From a checkpoint of a small transformer trained on Wikipedia.
Size: 15 layers, width 512, 4 heads of 128, MLP 2048 tanh GELU, vocabulary 20747, 68.6M parameters.
Training: a variant of Adam for these matrices, 7178 steps.
Each number is 200 + 30 x the weight over its row's rms, rounded and kept within 0 to 999. Layers, rows and columns count from 0. The size before them is the row's rms in percent of the matrix's.

# up: layer 12 MLP up, 2048x512, rms 0.0456, rows 1734-1746, columns 0-127
# down: layer 12 MLP down (transposed), 2048x512, rms 0.0388, rows 1734-1745, columns 0-127
up1734,098,190,231,203,205,199,235,189,183,186,243,190,196,160,183,167,211,198,189,201,211,178,167,269,159,203,204,213,220,177,165,200,226,221,222,227,171,251,215,175,250,202,209,189,215,194,198,190,201,233,253,219,213,177,209,228,232,208,129,160,202,226,204,163,213,219,201,220,178,156,194,202,232,194,188,160,175,252,211,172,203,170,210,192,234,196,200,172,203,173,160,229,250,189,222,233,199,174,176,191,219,230,235,156,197,194,191,218,200,252,153,197,165,194,168,224,178,233,225,203,218,228,223,181,165,174,240,258,220
down1734,097,130,228,205,193,195,154,248,212,209,160,183,205,219,137,195,162,229,258,205,248,216,194,235,180,229,264,228,255,234,157,207,174,184,196,225,199,179,201,229,128,220,161,189,238,199,254,221,146,191,192,178,196,181,204,212,240,220,257,228,205,218,228,173,190,212,232,199,246,209,185,162,203,184,145,193,155,225,238,179,218,224,156,148,191,148,228,165,209,176,186,131,207,241,202,184,160,234,176,262,244,214,159,176,230,204,260,219,218,226,187,168,187,246,248,202,197,195,225,238,156,177,221,225,212,173,261,159,252
up1735,102,148,197,161,191,204,198,237,206,163,207,194,220,182,191,225,268,138,213,218,222,201,214,168,175,167,180,206,248,198,217,246,181,228,181,218,242,154,196,198,140,216,234,188,184,227,196,182,208,206,161,248,204,257,163,151,212,175,213,190,224,202,156,227,194,152,211,234,242,174,215,189,156,238,259,191,217,224,196,192,197,174,165,193,210,172,184,187,211,187,258,184,159,172,184,182,222,164,195,179,198,168,214,202,186,198,182,207,179,211,226,189,154,192,169,229,254,253,193,224,267,166,171,214,201,221,238,218,209
down1735,109,264,236,230,168,220,259,168,163,258,218,207,192,168,229,267,227,210,208,198,202,221,182,156,155,196,210,261,236,173,223,239,215,202,219,158,158,193,207,175,225,266,236,200,168,187,192,252,227,188,237,206,232,168,221,205,266,233,198,172,263,168,195,218,228,164,225,181,200,182,229,169,174,198,187,185,180,164,192,195,191,189,186,182,275,202,207,218,318,218,241,198,175,190,161,239,141,196,184,160,181,241,169,202,182,174,200,186,199,221,197,228,195,167,184,191,204,228,175,190,170,217,190,245,149,160,276,222,196
up1736,099,188,190,162,217,154,185,180,191,207,247,196,234,245,195,209,159,193,222,205,210,202,213,212,212,208,176,188,194,253,176,198,175,173,223,213,171,193,157,184,181,176,221,234,227,158,246,241,143,194,223,281,186,217,156,188,185,161,155,152,181,207,218,184,260,254,166,177,239,209,237,198,170,204,238,190,220,200,192,215,239,143,200,195,209,245,220,163,196,159,273,218,231,190,199,249,140,219,228,192,178,217,234,215,178,198,160,220,166,193,170,208,158,191,187,206,167,164,187,179,219,181,244,164,192,200,147,187,198
down1736,094,188,224,146,192,273,246,246,198,183,135,178,207,169,204,223,255,210,229,210,215,180,213,151,187,175,201,215,222,124,250,195,189,225,211,209,209,270,248,180,180,128,222,233,203,238,172,206,264,175,155,209,203,202,227,229,202,261,172,138,189,237,190,242,186,165,207,170,260,193,232,170,193,201,198,248,153,226,186,197,195,220,159,231,168,236,245,201,181,250,194,246,195,196,212,148,230,224,179,225,238,176,175,196,184,176,203,192,193,226,173,210,233,250,256,192,222,221,125,187,219,214,151,197,216,208,225,221,202
up1737,096,164,168,172,187,196,182,181,214,188,192,224,158,201,170,265,162,233,210,241,179,247,193,213,202,196,161,200,194,222,187,147,184,169,229,199,171,223,151,216,162,196,184,219,191,206,224,219,209,186,215,236,227,197,216,220,226,159,211,213,153,198,208,231,208,203,165,234,247,137,166,214,188,251,202,159,193,243,229,168,184,172,199,157,249,195,221,188,180,209,192,199,192,210,180,257,232,210,205,212,171,211,160,200,157,189,200,232,227,179,163,215,212,218,218,254,210,218,189,224,203,244,196,171,201,182,239,226,166
down1737,107,211,220,186,214,180,215,190,192,213,128,164,235,199,180,233,169,161,151,205,204,210,145,253,248,221,147,188,204,203,261,200,162,213,205,220,231,216,186,206,190,154,193,244,175,202,215,247,220,213,248,203,205,231,168,174,177,269,170,221,229,265,172,198,214,188,221,223,214,182,182,205,235,176,157,224,251,231,189,219,211,219,177,226,196,202,216,221,159,201,149,177,195,247,159,147,168,202,222,188,240,215,191,239,194,163,216,158,116,205,260,186,193,196,155,187,181,236,216,183,196,188,218,186,174,228,145,189,178
up1738,096,158,104,186,207,166,163,194,231,229,201,222,238,173,212,195,138,203,224,162,257,164,169,147,151,190,171,264,194,185,163,169,198,244,258,211,206,199,210,225,200,225,180,235,182,201,186,226,245,180,246,176,222,200,216,227,203,220,211,217,215,240,233,200,130,197,192,172,194,187,200,167,167,170,233,192,235,153,236,209,184,212,189,211,216,236,174,164,207,141,236,168,211,282,181,247,239,187,212,214,187,221,156,177,229,248,143,155,199,232,177,198,213,202,169,180,203,232,203,220,169,130,170,224,182,196,215,206,240
down1738,104,202,198,218,187,218,183,216,209,213,185,205,183,202,219,224,214,162,152,204,226,197,230,183,214,193,237,211,189,221,190,164,230,212,161,247,164,202,155,198,211,227,202,231,207,197,231,182,176,220,146,161,256,234,235,210,190,205,193,249,198,162,238,197,206,170,171,260,229,180,179,187,222,207,220,220,197,255,218,163,218,209,193,165,250,174,203,213,210,207,181,220,200,248,197,185,129,230,219,209,252,176,241,175,208,191,197,225,192,132,213,218,147,189,134,242,185,184,139,145,226,240,214,211,171,192,166,154,210
up1739,103,148,184,225,161,179,219,147,209,176,222,229,222,180,175,206,194,152,208,196,213,182,192,223,229,138,199,212,153,216,260,125,138,170,183,148,218,243,192,194,159,144,180,196,159,210,186,181,192,227,190,260,182,233,171,187,122,198,191,205,171,253,236,130,211,232,185,169,216,201,247,215,274,230,268,172,182,222,231,153,241,212,208,184,163,164,258,210,222,151,238,197,219,192,160,164,196,231,247,234,229,153,161,116,180,204,190,167,183,261,210,186,199,230,195,251,219,211,199,190,197,193,224,154,182,180,212,199,208
down1739,098,284,189,156,199,198,201,231,209,174,227,172,247,185,229,197,213,219,212,210,242,225,206,196,180,206,199,165,172,238,220,186,191,214,217,198,203,201,187,180,198,160,224,188,188,250,212,268,218,188,212,225,227,185,174,192,168,178,191,151,162,203,212,283,227,228,242,228,208,175,213,219,168,259,185,215,175,183,127,194,231,208,168,235,227,214,215,190,207,197,188,210,194,158,231,223,207,266,201,226,229,185,157,174,208,163,221,209,212,160,215,181,228,151,230,238,176,192,200,207,168,206,212,241,224,223,173,176,227
up1740,101,193,219,214,201,209,199,138,134,183,231,222,260,227,205,224,169,211,204,219,209,159,186,232,150,193,191,209,195,185,204,218,217,255,247,208,228,197,163,222,144,137,221,178,175,206,235,164,122,178,222,223,197,216,248,164,187,247,210,209,168,189,195,198,156,186,212,189,224,211,195,152,262,183,277,204,173,164,173,182,155,184,218,199,172,194,194,242,212,289,188,157,170,250,221,220,178,191,173,226,192,188,245,175,183,238,177,205,210,247,183,219,176,240,180,179,249,218,227,203,194,213,262,188,241,206,260,204,187
down1740,105,197,185,177,209,213,201,233,154,196,186,193,266,145,225,240,218,184,187,190,177,183,243,235,172,173,181,230,206,187,187,181,210,216,136,224,203,212,176,174,202,224,215,198,185,213,221,243,152,219,225,202,255,242,206,195,209,192,172,224,209,183,210,203,223,215,246,224,223,227,248,228,186,216,141,227,160,152,183,180,223,193,136,216,166,153,172,217,237,159,164,182,194,185,181,206,162,209,219,232,228,217,225,180,222,168,200,185,180,172,226,172,140,177,145,159,191,172,215,221,196,242,182,169,180,216,143,201,202
up1741,103,195,164,195,242,199,237,192,201,189,186,208,249,242,204,198,167,162,207,162,229,138,156,188,156,209,152,248,195,180,208,206,199,172,165,191,185,220,183,174,188,241,146,202,141,207,129,199,154,203,232,159,223,170,184,195,218,256,206,190,152,185,272,165,244,154,190,156,226,207,189,173,170,168,212,183,240,187,264,187,169,239,190,123,233,224,192,210,204,223,219,195,201,201,184,239,233,205,208,210,210,195,226,253,243,188,200,228,210,204,145,204,201,191,215,203,165,252,156,130,164,183,203,229,193,192,233,216,179
down1741,101,221,222,191,214,219,180,175,190,196,206,199,171,202,223,208,159,208,199,226,214,177,211,156,202,204,241,206,206,189,234,232,215,213,185,171,216,224,161,174,195,215,177,158,133,221,254,190,197,136,293,176,235,205,218,168,213,198,216,211,213,190,220,279,233,199,215,202,189,179,217,183,161,208,231,201,189,253,167,258,192,158,151,205,208,180,183,195,194,194,213,256,266,155,222,185,191,232,212,211,209,216,192,211,182,170,207,212,153,165,208,212,180,179,220,284,180,228,186,209,237,198,196,236,179,234,215,198,210
up1742,104,182,162,197,212,191,187,230,149,215,204,211,275,187,166,169,239,165,212,185,129,239,191,212,248,236,211,188,253,175,208,229,224,223,195,159,192,199,188,202,215,261,144,170,188,194,211,172,141,192,161,167,181,207,246,191,134,223,213,170,247,183,227,185,166,238,198,226,217,187,254,184,182,180,214,190,190,246,211,212,179,211,183,184,165,178,158,224,237,225,201,240,154,224,205,209,202,187,237,215,214,161,174,164,201,141,198,160,230,228,184,235,226,171,183,184,198,208,250,164,241,226,198,186,217,145,234,191,176
down1742,088,237,175,189,180,165,195,206,229,238,198,192,135,193,161,139,192,208,158,238,168,223,219,165,245,205,163,186,208,225,170,243,157,173,188,249,200,229,165,215,230,223,218,221,187,248,191,177,198,125,205,182,192,216,183,194,177,184,171,254,166,248,181,201,237,228,239,233,198,230,223,151,228,213,181,224,197,193,170,253,225,207,210,226,191,225,177,220,195,184,163,261,195,136,193,191,151,182,200,188,158,246,162,214,203,287,231,222,163,178,242,172,161,214,180,223,252,184,175,234,213,196,186,194,178,158,185,210,190
up1743,097,177,163,181,168,265,197,191,193,182,244,219,179,211,225,248,178,169,199,119,213,218,220,189,203,170,181,195,200,219,212,246,271,193,216,207,143,165,197,157,180,204,158,207,224,240,212,177,157,236,232,229,154,201,209,232,168,222,219,193,232,199,171,174,215,178,210,170,165,225,195,152,193,197,233,189,201,221,153,175,293,187,195,171,171,184,218,194,198,223,208,204,218,190,147,259,184,209,241,278,164,165,228,238,174,183,212,230,212,163,192,158,196,231,202,239,213,188,132,219,200,257,241,196,246,158,210,202,260
down1743,106,230,177,221,136,210,195,228,155,234,236,230,164,179,194,200,133,214,189,180,207,220,139,215,254,245,202,187,159,192,200,234,259,208,232,205,224,167,227,216,201,191,186,242,207,189,185,211,244,151,145,188,201,192,215,173,234,211,237,199,210,152,174,188,220,208,220,192,207,181,194,174,255,211,205,155,206,171,236,247,281,174,227,187,227,219,183,263,229,190,188,180,167,181,186,201,162,146,210,213,197,166,216,217,158,192,241,249,258,196,199,203,239,195,173,228,222,203,248,170,244,207,177,211,217,185,188,184,167
up1744,102,207,224,253,183,198,168,191,183,200,182,205,199,198,221,204,171,164,201,185,128,167,231,265,212,217,177,240,249,198,221,162,186,222,205,220,227,203,184,179,243,166,179,237,220,185,210,190,187,157,200,200,161,146,205,214,220,151,127,299,146,187,196,154,185,203,150,175,202,223,211,168,259,197,279,192,215,231,253,239,196,180,205,198,184,212,221,200,230,161,224,223,212,237,196,166,167,236,175,194,229,211,148,307,189,256,185,235,222,211,145,196,208,225,187,149,214,243,156,185,172,214,204,194,240,235,183,231,201
down1744,102,178,184,249,116,127,178,213,166,208,205,237,175,196,178,228,245,162,259,133,215,232,223,182,214,169,191,217,202,193,194,179,189,172,211,188,163,194,224,284,210,228,169,134,183,176,230,193,171,226,175,188,160,209,203,180,209,229,199,190,225,81,220,198,276,253,187,193,188,188,202,210,188,229,186,246,187,148,220,236,247,195,171,166,223,181,181,231,174,202,205,202,188,193,206,244,210,200,160,209,201,207,214,173,210,161,237,228,238,210,173,191,210,188,238,223,215,178,129,200,181,234,178,187,264,202,219,255,214
up1745,101,204,181,163,173,141,188,161,155,209,208,178,143,194,170,213,172,222,214,181,187,176,209,209,167,166,154,208,205,215,166,193,204,231,170,267,159,215,214,125,203,219,203,216,189,200,177,208,141,187,215,243,185,169,165,204,227,268,173,210,218,212,193,162,185,246,213,211,209,194,208,195,262,204,215,216,171,210,232,147,190,208,194,210,172,256,225,165,203,179,183,217,222,231,196,176,177,179,168,214,145,229,215,214,145,248,162,211,170,189,193,170,207,217,207,216,234,205,200,230,233,246,229,192,232,224,194,183,204
down1745,089,204,184,178,205,175,170,195,202,192,192,199,202,193,196,196,188,210,190,232,202,158,190,229,192,154,215,151,202,183,210,179,198,228,210,195,220,216,181,228,186,184,176,228,240,193,171,194,217,172,202,174,200,230,188,252,218,193,188,172,172,248,258,184,194,275,222,182,149,220,210,171,195,230,221,212,210,182,234,185,277,235,200,204,177,192,175,215,186,223,219,160,193,224,213,219,154,234,161,200,166,201,181,90,204,156,218,255,191,233,187,192,209,187,164,191,215,189,192,245,153,223,189,175,147,190,169,213,203
up1746,098,195,207,152,183,253,174,222,172,190,212,179,226,137,181,213,239,218,148,232,209,215,155,193,204,216,178,185,204,168,208,154,138,237,195,207,142,224,233,199,184,159,196,163,200,236,161,186,220,171,286,203,259,231,213,200,161,160,198,160,169,168,208,190,193,148,235,155,195,198,199,164,189,181,205,162,214,157,174,236,195,194,156,243,198,214,219,236,205,170,198,280,195,264,144,166,170,226,162,181,227,162,224,219,183,203,215,248,199,236,257,201,229,244,240,236,190,218,223,187,206,229,220,229,132,122,209,211,184